Each number is 128 + 24 x the weight over its row's rms, rounded and kept within 0 to 255. Layers, rows and columns count from 0. Numbers have three digits each. The size before them is the row's rms in percent of the matrix's.

# layer 8 attention query, 640x640, rms 0.0556, rows 444-616, columns 400-479
102:183078115135105120140107139107079127137094139113160122142131117120111125118127136127129145084133134181153173148144119114063138121136146146161082100139114104115163150125135154162106141166131133126124161170122139124088144161152112152134076147
103:188093060137117131122124172117168138162139107189110127146144141125145134117159099094132134139125117070129132084145113155110153104126092141110190108128139097148108112173104126153120125154128131133145125085155079163114105159112156125138092159
101:092140075128148090135124146127172101150123148143138143101121136122119112102145111134147123146133142138164107136102180144096117135113136112112148141104095113160119146130161095143145132136152166075144109138106115129114104132149081122120141094
102:147144140138128106118151162086148147138088133151136146126103091110149112090150116148136128102109156119134172121139132127113143137170129122122111112116141140128161114113104103114122127133134129153124165122104186142097177056171163077099118112
068:112150111140155123111094143102128105181126135150092170105106108083103164152141136144114150162121126134126147100107091142126124162125179122139099111116127107161106126118174112129115122129101106127128128111110118079168139140149144128133104114
067:132121123149163135171112101123127129120113119144178156127123131147097128116141089142134137081128105122114099099118142145172142121120096135158112181118111141114124085127117120140138091116135123104130175141135153112141184129111088117140091161
065:081096136130135063148093117143203127146174153116146161115149159128117103122169125115112098116104148116131102152134161105143095143143113132074116079139132097148139142111104136095139122115135169118164106060107111102138092123137124093129089119
063:123107148130103161133100154125136118134117151079146117124160099117139101106117105125116159115077082125096154128155133206115153122152100124140123139117140140154150099139139123123091126103115126150120125099112100095185131117095095080179140100
065:153188129131134147113171133113166125108123137115083128135120108182126137134132162106134151163108108099115123105128108123083110130149130099118134107111099153143100140114126159144078114146128112107121124110131106106107146138160123100137134113
068:172143148141144112119138112140150140134159112130131091111132123093075104126139117142172132117122159158114139124112145130100059118111114161137119135100153103121159130092161158100139147122128143137138142129152099107148107108120120139120099142
073:119133147158164147143183110108186156161152144129093093145115168082118176105167138167107129163131100089104151133083095140111176127117119124116137141137098133144098148083131136145100128083120075119156125139112086110128136095136160141102133139
068:129136119110191149128103092124127107108117108105131133173120146115142097090134128159118119097115106133149115113093138125150141171090117134153120128169152087129104123131123110074099144114109163169054126121134120113147192084120145121095110100
073:108122099099099118146144176112111122106135103125085136094160127165119122146115118161132115178140157126138104097118100102108164139139156104158147141103105111129105039152135145094147148127122092121132119120118154076131101159098135135114095145
073:189159131190145149130187154132147134141150112111084133122151172097104115082116099156095118069130125075151173128132111104112089150122153129092144085110151140109094156138130105171155107133104126159138146121146113114136121160093113147127118129
074:106139141112132117097123155174126152131154095134137141133156119142119151139119146138148108149142126129110102131113138153119091138136118113122154196124137119089163188188089129107142109109184133159151116140151098138122158120123091130117088118
074:134122109161134147133159137096132123139145092098109118122163120144134167105096177099132113132162151132137140101185106113111099144129121135125134135122146155142111123140108125094150119099126102129143084113092203132120128105119140156128123146
068:106119133127132113100113123144134142135142132105103086147134122086168120126109123091136132146116080118109143100093143171116123143177087083139149161090087133132094086133143153120084112155125124151107128129118179126137130129123113138104139109
073:185120158118141166133162130117130153119153080116120131136144113095116145100117127094140142135108165149104148149098157120102145132128138153116121129128123118093152137113144147145104187087144107135167117124127099131173103081127137119117157133
072:214123112087119165119159151109125100092086130144104112133136140141094107108127093155100085115111119088116163195124115160096123150115141139130155100140130136136124139115133144149111104127170147108142077132104124142157146130086155117121123128
071:083164102133135110100116108139116121133126098095139151124119102145124096090142115129121138119191134140107138121092129117171099115148159133092104133131166104110122104115123136101155126135107118119110146146127127145142140086196126129147115128
078:096115142133096119101091120098136074125124109089128162099116106148116119107143145111128138159165115163153091146120102126129115123139148060166100131113151122131155092131127129105108156131114115115163100125149165134125109185123099150142147119
070:091097135104097095087185135128121120096131144122119148162119122162099131154114178140148104145095122142141132088118136144179097135185139116133162157151120147114123146133145141183155112101131125112134126133137134126100084136102134129167174097
072:163108136140123177130108133079131140136115149117153163126104125126142119105151113129114116168164084149154081156134122133097128098118133098107114150106100125148135101131121126143095100132101140169126151104140122125077120118155124152150116164
079:058131136129088065089088119126159132117164110136104141143124088138132130139113158133129104177133098176131118132136096116144083134151113146168117122133136110128113130146114143095146149115139135133142106114130131117154122165106142142152117102
090:099119135148137118126137070127141076112132141145169134115162095124166163167150116117120124125114144148141124104075113120106152137172156133139096145149111115108128103141136129112202130150158148171141135116185103128089118153163094125137140136
081:154103112122160190081211081185142159153136109155159118105152148101122164138093128132126090115140165076125110099143147119165140119105133135090095157147135126124151171150139091126149134132135115132140139121121137123129125142113092100149125134
088:100133177139155123136139152154153104138128144109111118125115116112133111106101159148168163176163099150124163097166127130126146113103147113116132082096124172157105131120120161134078139112106155097130082082147114174130160135138183129132135124
086:100117107109139120088121109133157090080135132132122127137122105096157141134122131146100134079161117146138147089171132174153117132141155133084151154105109133154056131133130160116109137115118131105125086119128145138107088194155113117133149126
085:124132128172160157132142134107145072157115108158121152103114131104131138159156153138065109134103121109093145119128154117133169167109128110125088139135084112093136145117146149183118117130101097116129127125104112141096119146137097174114117164
094:109104148113094189116101156133139177146147128168115083125083106127135139143164137141103117165139117148110101119144130101117110156137147103158104116099089102115137151121149156112077144125123117137119109119183193152134106137108145169124111185
085:171115140154083096133170096133130097124120145079141136112135158116177143133093123112156104120141166133127125107096117123115115106123145138167122102122159134149133094157085079125195098133132131145141182111083118104106122118149083157126138102
087:139115118160152115159148138156115149133082103137134123098110131101115123097106126125162151139137139078127185148143110141109120102128112170113183144141150117172097149113085132153151152097112145159097110144131138090135118091120153141164132074
092:136111137110146106092107130133113202183161146129143119132061141134144131097162128131124123144146127170120110124157135158122126147099096121095124125134145110096153138160130122113121154136135110096138142077150169132137125136183114127159122161
082:161186125103138138116136099126100095106103136122157122192112089137148108133144113113124153171133132118148154139122104114155112140155137168144153094104124107121089119136082106058164104167119139160151104118090134085172116155159145106145154098
093:127138096114119070113116172122103120111126068104113112104127149127133135107117062125157132106112144103138143131153089123109115144141134122128175175162188137141101126141117112140163128109163164107137128151129149124135206093124159134092145114
095:090107082139171117097176130090109151165148130128128145172140080109181140125125153136118117118102137117129138121166111140128114110086128144129154158123109092108113133119191100122144127151104126126124127125114113149127097130140171116160159132
102:133114129141081113163157118094145115114141130122095148153101126105123071109143151118133125181115179143133137147108157120136159102144154142124128132145126192069104112105120144164084124128129142143160134114120144144132119153103144170102144093
094:156127116107149139132170148148136145123120116135131156112122121083123106133061121090176115148118152093115131141138140097100155099138129111114101137131094147140076162131154121122107192161158092127184136181110134097124118121116110104114150092
100:140136128120146146160128117087138146140128135116097119135125115113185124108124136134130073179094136094110120104147129107142140121116092146122134108110122121144109133113121143130121088144097089145139115142089142099131119165117154081140176128
102:109130139121152104138117137098145122147073167119146100145120119151098112071114077152170117131141127148163168088136122168147152116129135105120156127138140131129123120143093091136112100117121178118143158152115100149149155068098152131126101119
106:131043099137134128120138133127127129146161122159153138106139126147118111141085124138105125149105147141112096161148146097132135101128136132122131143140106144131110133135124159180128139142118121115117166094098160107148137141157076082110108108
111:143092122132136124105101163132123083111085123118132127163096123115126078124080105098117144138116127126137119120123117108128154130100129090127070113107122133067131136146111094117122136093113116119168129132115147100118131148149111151141151146
125:124150123119124076118086122104157108121064113166146090141108132099132127133078178140158081152152116134132155082148099172142146117190128151152163165121113140122133145134099108107123079133150139137116088142119137119141126120109153101169091149
117:116148097138160102071145172112151084139098131153152136148113151106146102127087148159121104116150128123109152142118126138143106103098091119124128126096089115117084108152119112175112108151111087143119123158062080132120148094156155137141136121
145:121183136113108137140135123088101091158077117096086129117117155096182119124124091136123155154140132091117138163135114131121116130098124142118121123116106072123093177145122126159106104085116094125148111151146124128138116126138146141139170187
138:125136197155151117124121081091092110123117125088154112157112170138139124110151130117124076106111090129129091067123100134134055088145126120105112115137135127148138145127103132128119142131106138109160117131139141147121168143079142122104145142
141:131180103132143141134130148136166117147094107153107082146103069154114137121116108158091146126151112128146125079117162151135122125141146132109137148141091116135104106161130113145142181143101118104137113146130157126114139130135145145120137130
140:171136114118123123154137148111131139130140127076111107148149111126158148115119141113124108159122118114172142101140095109100152145105133124121120134150126169087111127165159149116120083131125140133114070079172157122109100112159114143140126149
146:115138141108130139137157094129151149160129164110119128112098112114082137104173139131074169165152151178128097091125154170146094107113148140109123136148155146104129155115145141127123115101110133123094110089132139102114113130098143124102134134
143:132115108137115175138120121123129135133101088105094107131136143094142162104073111133107161106190107147103129111181132136115054127087122110126161135151152107116120120122141116129131120168129094133099094112101104149111124148134089128150088123
135:100052131102086147135137058153078166137129161143136109145133142107101210121144127105177154135134129145143139141141156150128156134115112113138157105153133158161090143131109115148140085102095133184155130121160111102156090137117184080130131093
146:169120079113168116142152106119096136135163178140144107105073139133111154124131091133119104089114131090118134136159099136084118080153140106109124141144128115100099081121154084148116121120133129085109155132112071142129137136118172107128152164
145:135114106106120127182146123126146143164117137127128151151080137117147146147162152118106208148138160135115077113187080121132164104138128115107135115148148150124119084145168100119115147149145097136094077135111128095136105173104114151142148161
146:141145157127149147106110111140115158111113172159130106139135076081121124127150097136145104136104137104138172080120132172114125102075129141127109175116133135145106140151144116127139129094139132105139174108068188165114126153119065149198099129
153:131131141134125119118129135101117135139125155102145097125147145116158071181122093084130154126121125160134119163121176106139129128126127106147076118145137098137113139124136128131159174145122119139176158104143154148139136155124147129105107137
145:132098132131139091165127103142124078117203130087161134155139107125085144146210179118098102095107107121116153165122134136157147146127095159142108103126091140118163112137147137103124165139137114145132125161140152108117143123165122142105129154
147:114096111154127130125140139103090116154150142128145156105123104095172127136162120122165119167156158162112160172125136151153132166151080117138134108098136091095105124102126104108147128176118099085100044103135129147115131160129117124103070085
135:119167164130092124136126132158147161145137117105123128112112140116114182121113117113116134149109108155104174120104141190135162116083126119157149134109152117062176109113123121096096127159111122107092159114116123139147131130116061120114130122
155:154117144090126169094111128121108152117153153115148142097179140122144089124135145183144128146091097152088085127088115127153123150118175129121162100156159155116120117078127098112130124129090130126129152068149127154145090166159136130146072147
142:142141119111167135123132168133100115121129093153102130146130130116102084127106140124160099114158095120075123120106117132113122128164130115135160109128121151165119109123151152107143115119130105190139135107126118112127071115099111134112094168
148:098155110148051111126159150097216128117154124107170097144102129105125129150134150137155186138133129109129124106157136166175086120122138126159116135166123111160125093142132103176130091134105115148157133124132117131136119093133111094084126094
143:119115120095124138168119144110160132099022118170136167121118094144116125132103140126140112142171175111153130166126128135128113138164166120107116104126120123140118138095112131100138135167146154074112121115122102125105091126150105132138132112
140:144107140140154151112156155185192148091074133097171129140152118110150108128088160123116128133152172149130101139106115132129150152147137088110123132132156143133159101087085136176140111103136119120142108090164117093141116125062120131157143128
143:133096147118123150111085158147077157132132120133140131104146149138181136120144164074100125091167142109136167103118110150147146115092112086127085141114123116132075125123099132083110094152105104117164121136138118142141091127202096111155202113
150:084099128139125167129135119151123081143108135156061118104139119102137125126135135141153132160115084160120113108157154139181123111141145125151139139159129130143095131108136129077154129086136115148153158123082098127080118110133126139114160129
150:138184130124113108103120121143110120147124135151105155077136140135110165131143107124081116161111140143146122123121116132087104137131118143123101144099141116168154141100140129139157132155146180157108153125099088119122056137131093098105197107
147:133105101148123120149144104157122124128100131124098119113115124158118119129138097134120090129138132110123153154086122131123108119128115157147155098114079134120097118163142150159142131146152109128147141134164161139075131144159144160126088130
140:149075079149112154165128128115165154139146137161126139166141091130130137105121128166112132112139093104153100146141091066134109105115151123136114115128152143121132173108094162127155142109120129101121161135116124121141117088143155106110111150
097:115117091083153161134158128089144105182131137171116118131122092134108135133115188112130128136158096152155089112122156174151155133117098148127171177112121106089183114156146105138153164097103098131177154107136137127112123129124126142122135146
079:119119163132098142088111133155184146134139156124124140157153160162102140133160157084140130084110119150088133143107119098123169113160136097117172129160145130111130137144109104174113101132113115120063127139131124141135139102113105120132131129
086:129132145124178105110115092128129076133151113150148090163112110117119149120137173111133158112146104087159082154103100123136155173114102161111129154121111135098152121128121143107112152116120177146166128137121143150111121114100141145105139138
091:081113107106136185116118154083112105146151126148125113105130108141130066106104145135087138102178100148154085112128124197115138105125154163149128152140130137120148124104192192170113102140084096121149131106190111125137092108162116073103128122
089:099120120124151154133164189094129113127149111106134118153141140197088113096107137124180114147132131116135094151133177133162114116165099105142110166154114095134150134102155136133156163157089126142104107154163080166118115166131111088143085109
085:153142137116137100148127133132099142128114085153138102142129146113124107089091147137123109149092120142109096101113105143110128144146143118146116129130142142117117130134137139158144114115089107126129131080136122171138166102107139180139120123
090:121123121140103156161170134129133140093162125129136137102121138161148142165126114196087161126176105132113199121117143103109114104116135132129104118116144124123118146132133159084129152131090132141109116129115100081150104155121123132123124092
085:086108108105119133179159113119141116142104108160155088152175119164114108139116119105127126181092133142145117110093143144129112066127139119128097157151109115127145107147162132092099168120116116124150083128113119102118084153146126153145112131
097:135160145151120104148141180139094140138153116160144134117170135118102149094144129130135079139144135084125098105085108167122157144154187132151113155158135136131113119081166136128134192152158096122137113139107152142134127125097157127160174103
086:178171130106130085134095116128143142193125107126113187085107125127108166146200139105135143141132118151092183146160124133091137159119136151104121112117126093144103142130105113181126061113095123121099163100141134105131164073134119146138101105
089:136167137163114108145139166122152126174131127125127138120143142119135136117123147049138115111078136146112108151111114142118102118107133116109134182129123154142113111096118155142105123136165105110114157142112125125145150121134138143128143121
091:115195138137135084107110111178112110129115097084156139131141118147109151129138192143095157115154133155112117157122151085121113069148130139106136083113124105139101138162160118145128088151158129123064129153110118153137100122114134119151090106
093:110119111122103158110139145078143158171115110145165145144172147195120101074067115138144129137115158132170138080091151151110156097124128133139131159115119128098127067122147134136127167109072174131147153117145110104141125151101120090134109136
096:137118138089099152112099183111153091111155098136139131128136111143085147102123157111119108093097113139117091129141173128121150158152123150126087155159160145100147113116126152105117151144138110131135163109127161139110124151132113135102126106
092:151118141098149146110121113138140086141129126152147123131092087097107148136108120143155134105131154145157137090117108187150155147180100193100114179125097128092104144120102120081155138111154071102187133111142147095153108165123120152133175104
098:146153135178138116153129166136091194128110130133154122142143177074146112114110140127105085090117142143159158159127145139147104119090139133130100161133151116150110129137129173153168122113161127132126155148082143141122116118093110110175112157
091:162110152154158163160106152149111134110129115164124119137114156139127076175154114170114103153162116128120137135057148095078152142116136151144105090118128112132135116127101148163120132142117145163106129126118119108117147099106145112109093084
093:126115120085146150156108141115146132104143147173153163172153111130112100144163125129140141136154131120149145109089124146075137106144105134144091129159119138118138097115106129092110131173075154116122102115139123125134130164144162160117095117
100:104172128135148088130105118121138107122127101133096164140103144138108115155140139141105103072125097111154184147104126077095127110107149116168094157103119115174142183120159120140148122129122162071076098140135121140129101088115149134114149110
093:096139138068100117109082083135125109149125102096192124172120130156146153120115144139142188160134167109157131104154114092146106062129114137129153132162136128086094138130118099146140095143087166100103098108099097173110108100137157137089106148
098:110154103102130129112136162086123111132128153132138129131116064134123115171130137097171132076097144115117148130124107133133121126117094117115125131125092159143125132106134136085132136168139098082145114138089159120150110177119130112127171122
101:119136167200140145166119102138089137111151110128144132098158168108118144156126135105112150080128155152103148147129142108178076128185136159127139106143158143151099112135121154172132109152110145144114119160129103143092120122108140119144154127
099:136112120133116134085147154102115093160179120097158130093128132096160133114095129098130125135128127159158168102104134175157162151143151144107153097128142147131118116070160130128114144128083141146145148142117116121109091142095148164129133114
092:105147113119116083139122153165102120128081153146104125103146170126141151123092142132117136067088125129101121120145111102097128179157149154125120145109142112160130108104115128123129125114159114139094116160103116137140141134127133134105180103
103:115109124157187147111134095102138145144131119116128131148132136119097099113165103077139106117120111131127121130097123112155124147113101136138125134130090122055132112131144144160153144126124147171105140106123125160130100123117146123097128080
113:168146177115103125142114136114120088105120095154122126150105128110121141057118143121189163165130112149163127107113114162148105127149131157119118124175125124149104115091115135110095151121156153150145122087101125116144144142164095134092142127
103:138137126181177094135104085114120135094105126120119127145134180127133134111123111120113147116133150140151158102137144093160146178143114156105112126119119098125114142188140160150127131116107117127144109141123180113142114129169122095132081114
107:150095136080118128168175080095097170091144148153161120136141142135155116129159124150133141168120122141184106103120167135112101113107147134145078052139137090078129141125145102134111153125139111121139101114136191123140133111141125123137118159
105:168126122156141122149144127117093117142117140125126125090135139130132180133127157107139129137059187140144104138157126134100120168160127142081106139094160111174104146164142105088129137127141161131129145145099144123152160062166128160128120085
111:187144138121129094138101109111128131135125105120136153163150121169094140108126158112153154112164077103131145145114109114167087106076135147149120122141169141125182112116148138136119147099129115101140134148141134156137105123110116107086102155
120:100096083110143170113130085167102122126106105160122142107157148140135120192115162085105150072147130107108125117115143123152130132125125135135114177121088094145135162122133135163106100121165124115119120112124152135090144158104130107147109151
117:115108152113150149142114106115148145110181123169084104132144108103113161128145128151134146148118133104127103100123129157136133157098109147128127160161085103122114142154118152139108123132084142137125100076169161118098106127111066121130121157
116:129104148157116155113137113102132153129113122113145081108118113096099168074175080086173147144149098137158159138127136131148110129107132135086143125128129168117109102139129113151099159138103127095133117085153117140186133100145119115125130134
116:135115137130109108142147109131121098142145098098125117118115166097111143128131150140157137126137137150122127102097119124135178114107128077134115143107116127139128142125159099102118141115146155063149132157096173144143145101103165108128095079
116:196163152143130096095129117164160127173115113161098199090084162115096128125149133125131149159116135112110097182124112100119102159138143108117129120139128087071136106124095142107160119136128139120121117106113146162109107090181106133136139104
121:163127142118123166154102154150103113102136135120148180096144121080115141131133075128160120099118172139119075182148127074109124117142100175145174120107129121108121140126138171121128086132151123150144157118118094124109124145098112153161095128
119:145145116138135109089136141119108124132118144098154163134109139133144100108122128153145137114127099135149144157100116148145103100130109159122113122085132134119076105129136125098147111143099174150132175139127120180099118132107128084194113104
113:120113154164181145125124119135125149131135113159101102107111126151141101103093116119117117122085140103138173144145128104112159156159133113131142156133138129150104086074108108171140109125141142174130113177111144143121184132154153128141157125
124:132122117137137100168119151101159132107090134100108133148121134118131130159121124202135169111158126142147136152101141093133149129155136129147134136181155118156159119133116124115159084114135122121148115169143098131087144110135123169141116161
125:107115111153136089137112143118089134115159118108088115103140115115096097131124125104142123091149095144128175137132119175128165131084161162109152119146146179170128151143165121156124142119100115135119140132177129141133113138097132115076114122
120:085148148120133170125168134101158104116132138141105167134138101096115170162163109112119138141156102085156137149150150146134117148137105139139080162107126107148128123092159122108193093119137140166130158161098120123134118144134145090097118143
118:102137142143099126140077137125125150147089115143116141086114136125163135135093140107083071102140104120124125119144093171105153109144154094127131071110078118134136107131120135112146115167134142104128094156114175124102094105137116068124146111
130:098110166104145121100176155130136099133089131157106106148116145131166106183134139115135132089123094148130103094134102118142102149123101125154132122139127101147121111167134155130088173152152109083179065149158114145106150119108151125136128185
124:122181112116079145127146134144130098120119127147121115125128084114123134109155080135155127145145174137128152101136122144077134129110112135113092139161121107188106149140133121128129129139109124145123152125137127079123097103156136114078158109
122:151144122111166086140120080149126134110123127112136112098117088068147110149135107158151131118089128107146125097101112106129121131089121133133134086066143095122154101141123151124145147110142108103103192151131129147120175116130114149139108110
127:121126151134177128113156111122132151161108112101085142126136125171160117128118140145116169122155110096123111090114154121096085128130092138108150198118118072126153137137159120178137119101118140150134087124121139122110112115144131180139158117
123:105094111135133148085167089114138160139175112095164110110127101146164120134119130108102151119128130107141122131122116132123117116117098123162147113122092142155109124122174181088131126133093138168150202062134114110139112145064099159062104111
122:121078113146110159131127143097180161126171124122099156137119109086138117084104150114128120105174124164121147092100120136123093131156142150117153140130184165148124132103115109117149158139116137173165142120127076134137134127137117108136147075
127:157108102117150136157113066147089151129158163139127093125178138125137109146136093147117143113099127134158131104165101144142098108131089120161150142155134122144124121135138089110106128101100115168097090127159125145128137162135181128147096163
125:171153087135136138103172149110108160147120112115116078126117169081112143115129127167092165102085124116143145152156089120076128101175118121125095149151131106101105121122086092087089131135132126160128137102173140140118130137144109126151194106
126:119093107136128097127129132124152140122079105095116145125105178131084136109118118097122098146178160127132181157077128143118126135093124136133144103123159117141124133152114172162119158151123132127115119166169135118156147124145129154135134105
130:085118117107170142121122081130104131147116105128148112094147116108102144125120123153124126125132199136095146150138118099148171108161077134102114112107111124126145111142112154096183112080132117179157142164160148136088154117133135158170173105
122:124123115136085097171100170123128098138138113148115107115152125159145108109107144111111173167169122139136174127104124146117116100102122138166098146141103082111136122154136176083141110130160160124157138136069139124088209130190157134096122086
121:122115118095113140107140093106130164129146139120138112120113105125134191105151159126096150175170116125153112142136176140113154123158153155083114147131111127134189135157102128129112134114117146126082150149131129144154093157146114116121099125
128:144130078164102117119154129096144167120169139132168126092101130109136115164106128158096095110098143146127123174151146114138143105095131099129151143168159111140181110163147116198071119123108149135121153128140090117137138140205103151061141168
112:149161162126135115142123153137094116138161087139167133132113147141101091080167166113121112173088129128130137132129135133140135115143102133123124127117130132140090119103146116192114143126114154109145150090090136122160127184141139120086099133
120:131141117190120135120138135129123191119110103114143126096111103117112128130144143123151107087117134156147183148101116112148151159073129154127147142124149144143134129163098130082097132087142115130099091167131156142126147087136076164125113079
128:098128180137118142134120110148108140143173171133100159114149150136084121127115168148104177106105111117093137108088168121114113128151140127138144130139115146100108138159146126099113159139148151121117128146138123099092143144119119146169103083
127:140123114163107128161119144101160107119094184132127135120131143109125073144079097101150154114131129093162137148117096122116156102139121077139093144098119103140083173099147152158155125139157118129154148166114096099131139072143152144110088106
124:119120118107099131121140127121135087124135152138134103073132141143137090141129164139108146120169155143111091121130090137117165126114151139106124154099110089125163158145155127187138084103123112113137155168114122140139113147080119122088122136
123:099121117159122102156134138122116140151113101141128165154098172123163121136150116123104200148141151135112108107116103168114127121102104151168135150096126113135141142152141128147152133113108092132103120140197154133157125121134157159127140173
120:148160110193139139127110150153131157116113105106139108110135123136117122118140089099116117092139109127180111218157144126123099113117145115138101171115126135162175091140114145152127125100120136091136164123150141147082109126184155129117061160
125:116146124130171164145087083140147096152081115125134113121101106127164150160153154138178131103143090120128086130104085110114110139132149156108160128160122142156090101120133113129123097124126150150133139145129144131110098102124111135139160173
128:151139130129144127128122193142134163082149139106141145118157134122145136073141122121126097143090136165109141115110125127098151120168168135143114120146128099126150117101137131095189153136152099103099135139156137106116110122175127096081102158
072:161100142122107115149138158135082118117138155135164162113125118153162115129147126134146142138156112150139142121146130070155107168133175152152133147147139152181177123145108107175102117105108104117088140145132118065106150130141141144106118099
069:112132139144118145150142122110123154125150134065106108132162161143135127106184098180148114115162110135156134129148145143139121055169155166120145150118126157130149114124127131149108121144146137149119136121148132142102147141115129145129122101
070:137147112166112129085130103097126139109124109167092136139095116159141095076091103140143145130167124133098133153145156132125124123134148182085151139142108124121139137181113088127108063148137106146122134087104143118102151108135159088137173117
071:128117116120118160061129121159106142161117124125153100120117151135106113148151093135074126175120138114125089156106128149095136133163136139131100117150130125114131116129175133104154140180136181130132107138102124136112138098121102142148101086
068:148112169102120143114138169142162176098062115120112116128123136153118095166118129118134152140099125129119134119121066137131122147142110098145123126110171118121113157161129124123124149135157125122142120139136164142138122169116129169150119158
069:124150151169145100119152109149161147140132094077139167151151131109105153137151109118125133144167175125134162105139168123127126135130096156145145166109154147117092111131153160156142107109140112152155091129138063075121153068140133101128140158
072:122151159099119134097105135135141118113150118114120119144155131123174152142079112103131146169117156137146129095116103124071119139115135122118137140163144127115113125113118099119083109099130083131182101095133129103124154097152148107168123108
069:122102152145168099119145114105116115100107130150101140091111148106112109108169061088139127140099164157175134136122094178111178155136089096138116115113115108141121168150100162146182180146125123132158114154141083120186135124098095127169148109
073:111166172120111143101126132110156128103141141147092175115128132160150093125131121141132118119105118144132167096116128165090138144131096114169131149135107162154113114127144145163099150093125116109161148146092140141154119131127091162154175177
078:140178136129141179135117138177174152162131099080097114184156134135135165124118111125114126139125123163088102166166171117155095116158120154161148159160161140141139072190128116179142148148161140128132100118136108136136126125118149101116100131
071:151171136128098075131134161128138093113165158188084086086118101151123174167121109110178100162136067135120122095165131113143105185126133113151118167124126135142095122148110118091089143138133136130128187144111118121132128174100126113134154113
076:162160143166129139164161105148122141093132119106142114156126128123135142166142149144144131096126145109086130090084101136146139135097177123180130130133126113108138140160132162192093120115164094153141119133072080098119131105133172142136131137
075:119154123079142102106081164105137121118122116183113151120109095107121088174133131078152103150150094106155113151106098150115089129173146153158148117108125135123137105116122141106136102126095113119139168126136163141122144124134121127161117131
069:145138158135131143139138131156153136118113130149089143152147161152124125122123124112155149149130164147111087110152124131149098155165133150141149116092137101131120136185113120166177122137121092120151124129172121134081164179109096111157125127
079:115107121124136121127112165149089149087122172114105105176162150119146125154130137138133161127154129141142127157165152106105101125158146134183149147137100103146103104158097157157166107129139114176135123172101117094100112185120116073126140112
074:160130145169157141142128104119122091130155104110124091120134142110128125112105143174066128109134138073117170095117138099108153160096143153103154101132127127114143134139123131152130100110147130141093163100101115106132164082131135148144142146
071:122147093110121106098092112166154099135142117118114125115135104151147166131142096118139177070157084120108109103124133130107160133136142103112142129119085139143143096117186117127076145134143124131132105099157155119116140086142143176107089111
087:127128151122112092112113140123130145113140170134113139130131106124156156171171143109129142156155096114125119113150104130112130138136127133191145096097118112123116186111113128126148121111114133106165140135149133120113111182122110124105141124
081:099116089153151122131141088137125144128125132140129147121137151109091121110091113112140129087157144082080149087142134158137151100109119166083153118132139099139107092137062146144160103134127102168098136118162115144139142129132126097138148126
084:118109059163168153141103067128128145141107114135134123140121151149118110110108124139082119139147144094078157116134141109143088138118131141077161139146141110129136113094111113161074126116165127174091131127176145159146147122133146125121106137
087:110138104080109127083115169121096170135123142132158133145137111146142161134159132088100139149143135149143142155113125103137123138115116127155120117150072083156101136160152082140107161127143131129109089159116159120129098138106152124144126137
083:120154127131126126162152148142096102102118110084126132149131113102127149127094103076129146118127184197148107116150105126152186132110106138150130154147167090116090077162129152151095152148138150168148119147098109134126170152097126107185165140
082:093099140147152105123126054155125098111174137143108138127171106109156115156155114124131180099124169117161145111128123157144124098108171157092129147134100180112141097122100092177171083124106079139112151123143113096100114103120121106137161130
086:156130118125141162148155115118097141146134100109098132119170159125095150114109152111120114136133145093087159071085167095132110162115143125109107133124120110127115147151176112155130120121136096118137136147100073124161121141152115128122114138
078:121115100118116162133113115101123115151099106157128147112094170151127116089111139119139126123139119122164125157112169147089109145122113127137120136129087134115146122126118175138113129154127144118110146083113184140131141102125144139106108110
086:117141172128106106066138146133138111120143165140128135138130093129114121146169146111143128144117136144148154111163115126107134200124125094159164076114103138132142125123136119123129138132126119131168062142111108101146125153135154144073124167
092:183136140120133135130139160118086180139112130137143108106144153138168153157123102096141108139136131138105134111109118139097138130128141138126097130131121090076123116130150072187114097201126113145153132111143166158093089163149121117182111144
091:089141163100094133112168169154119091114142126129145116142149099122119121149127127149127140164133119150122092114132112160120160092146088144105139138150139138133154152113126131127139150160116118085169136117112129173136164113133152130126176152
091:133106126114112182134096115106121154157147125187177112128109123161137092163099145155128103107124108130121064130142172107128095134127119165113088128100105096130140143124145114169124123096120065147151110129158134178114103142143135103131125186
089:120111148091128119108109149175111113118115131115110103122119138125149126118170148130141104157127148156166122131118139152113125147113142117117156137136140159102123108128121187123136106123111128119171134131103160097107165143139134107086114129
096:135096143119085152121157104118151171141200116106125166126112112112122156175141110108117096139100153117147100105172145146145152167153114148116099121129105123067128128126114075119096110119136132118132161129075126093112111142117080124135101146
089:117143134155139179168134173100138116144111111140119152093160168139083161128140127100094127124124140113108109117114122135083128081125093159119101168084141143150138139108113157117170091115142108068138137110117152120133145100102157100142150092
097:138146158155130115084110134126128160130136110168106171122135126113121125167132121145117102156126098121120115081090115139105113122112114151134146108104116102091153133137137140121117160137119145117188094103170164118128099143116135147111105115
099:182136110119152095107168138139099108108089110138172133145118127159104058111127111151156133113142159103131135131131126124129154156109144156135133092127167128166080147129114109106187142113194159098130103181125152143119158090153120138155103071
096:121145120099127138109130142137129133148131103132151139102101155097160124113153127128115134143166133117132099139160107100123138152122126128079126090121118133107102159134097146166125138117131094096134100088097144092110155139155145179132099157
102:164144113089101087178109181090103108135154105148141146159089137122126156073144114115147130138129138135149182158161113096159167151137136134130116142120135153160130173087094132118098103173123143160079119169110109128171109121138139102124105123
120:106120089097145123095121091121129143123088136145142132085119145108147146141134117144146100128122117117114114140103159132180112146140133160076158110124077119156130123115130196102151131140068113076083152113120144128163146127102154126132071154
107:147142096114109142178105117129141116119120109139145118098148143132152134137087067152120153130101129118096136192099129084102119110086136150178122118139138153144160140115140108185132138132133161113112160133105132128152142149154129158123105143
112:139156141112108100127147121160155142120068112089145131129155144129103142072125132132167161138125140137170136100110139140138124130123176133127167120138152174147123087142088106152133149084143168131113140105175121102101179107089117170150123048
128:128119096133155120111188117117099103139123115118126119123116116109148107124072145144130158086139138081142103161094119120117111145157113059127152149151121120128083106130105126151144092116148095125186133106138149106120147128130177151131142119
128:125113127108161091106125127119117101128140117115164137163163127127130109115117120107127084150085134140135095154134152110131106148143130139129153109100145106083156150111103163149083131138111153121113065090124114173123145107106138131110058167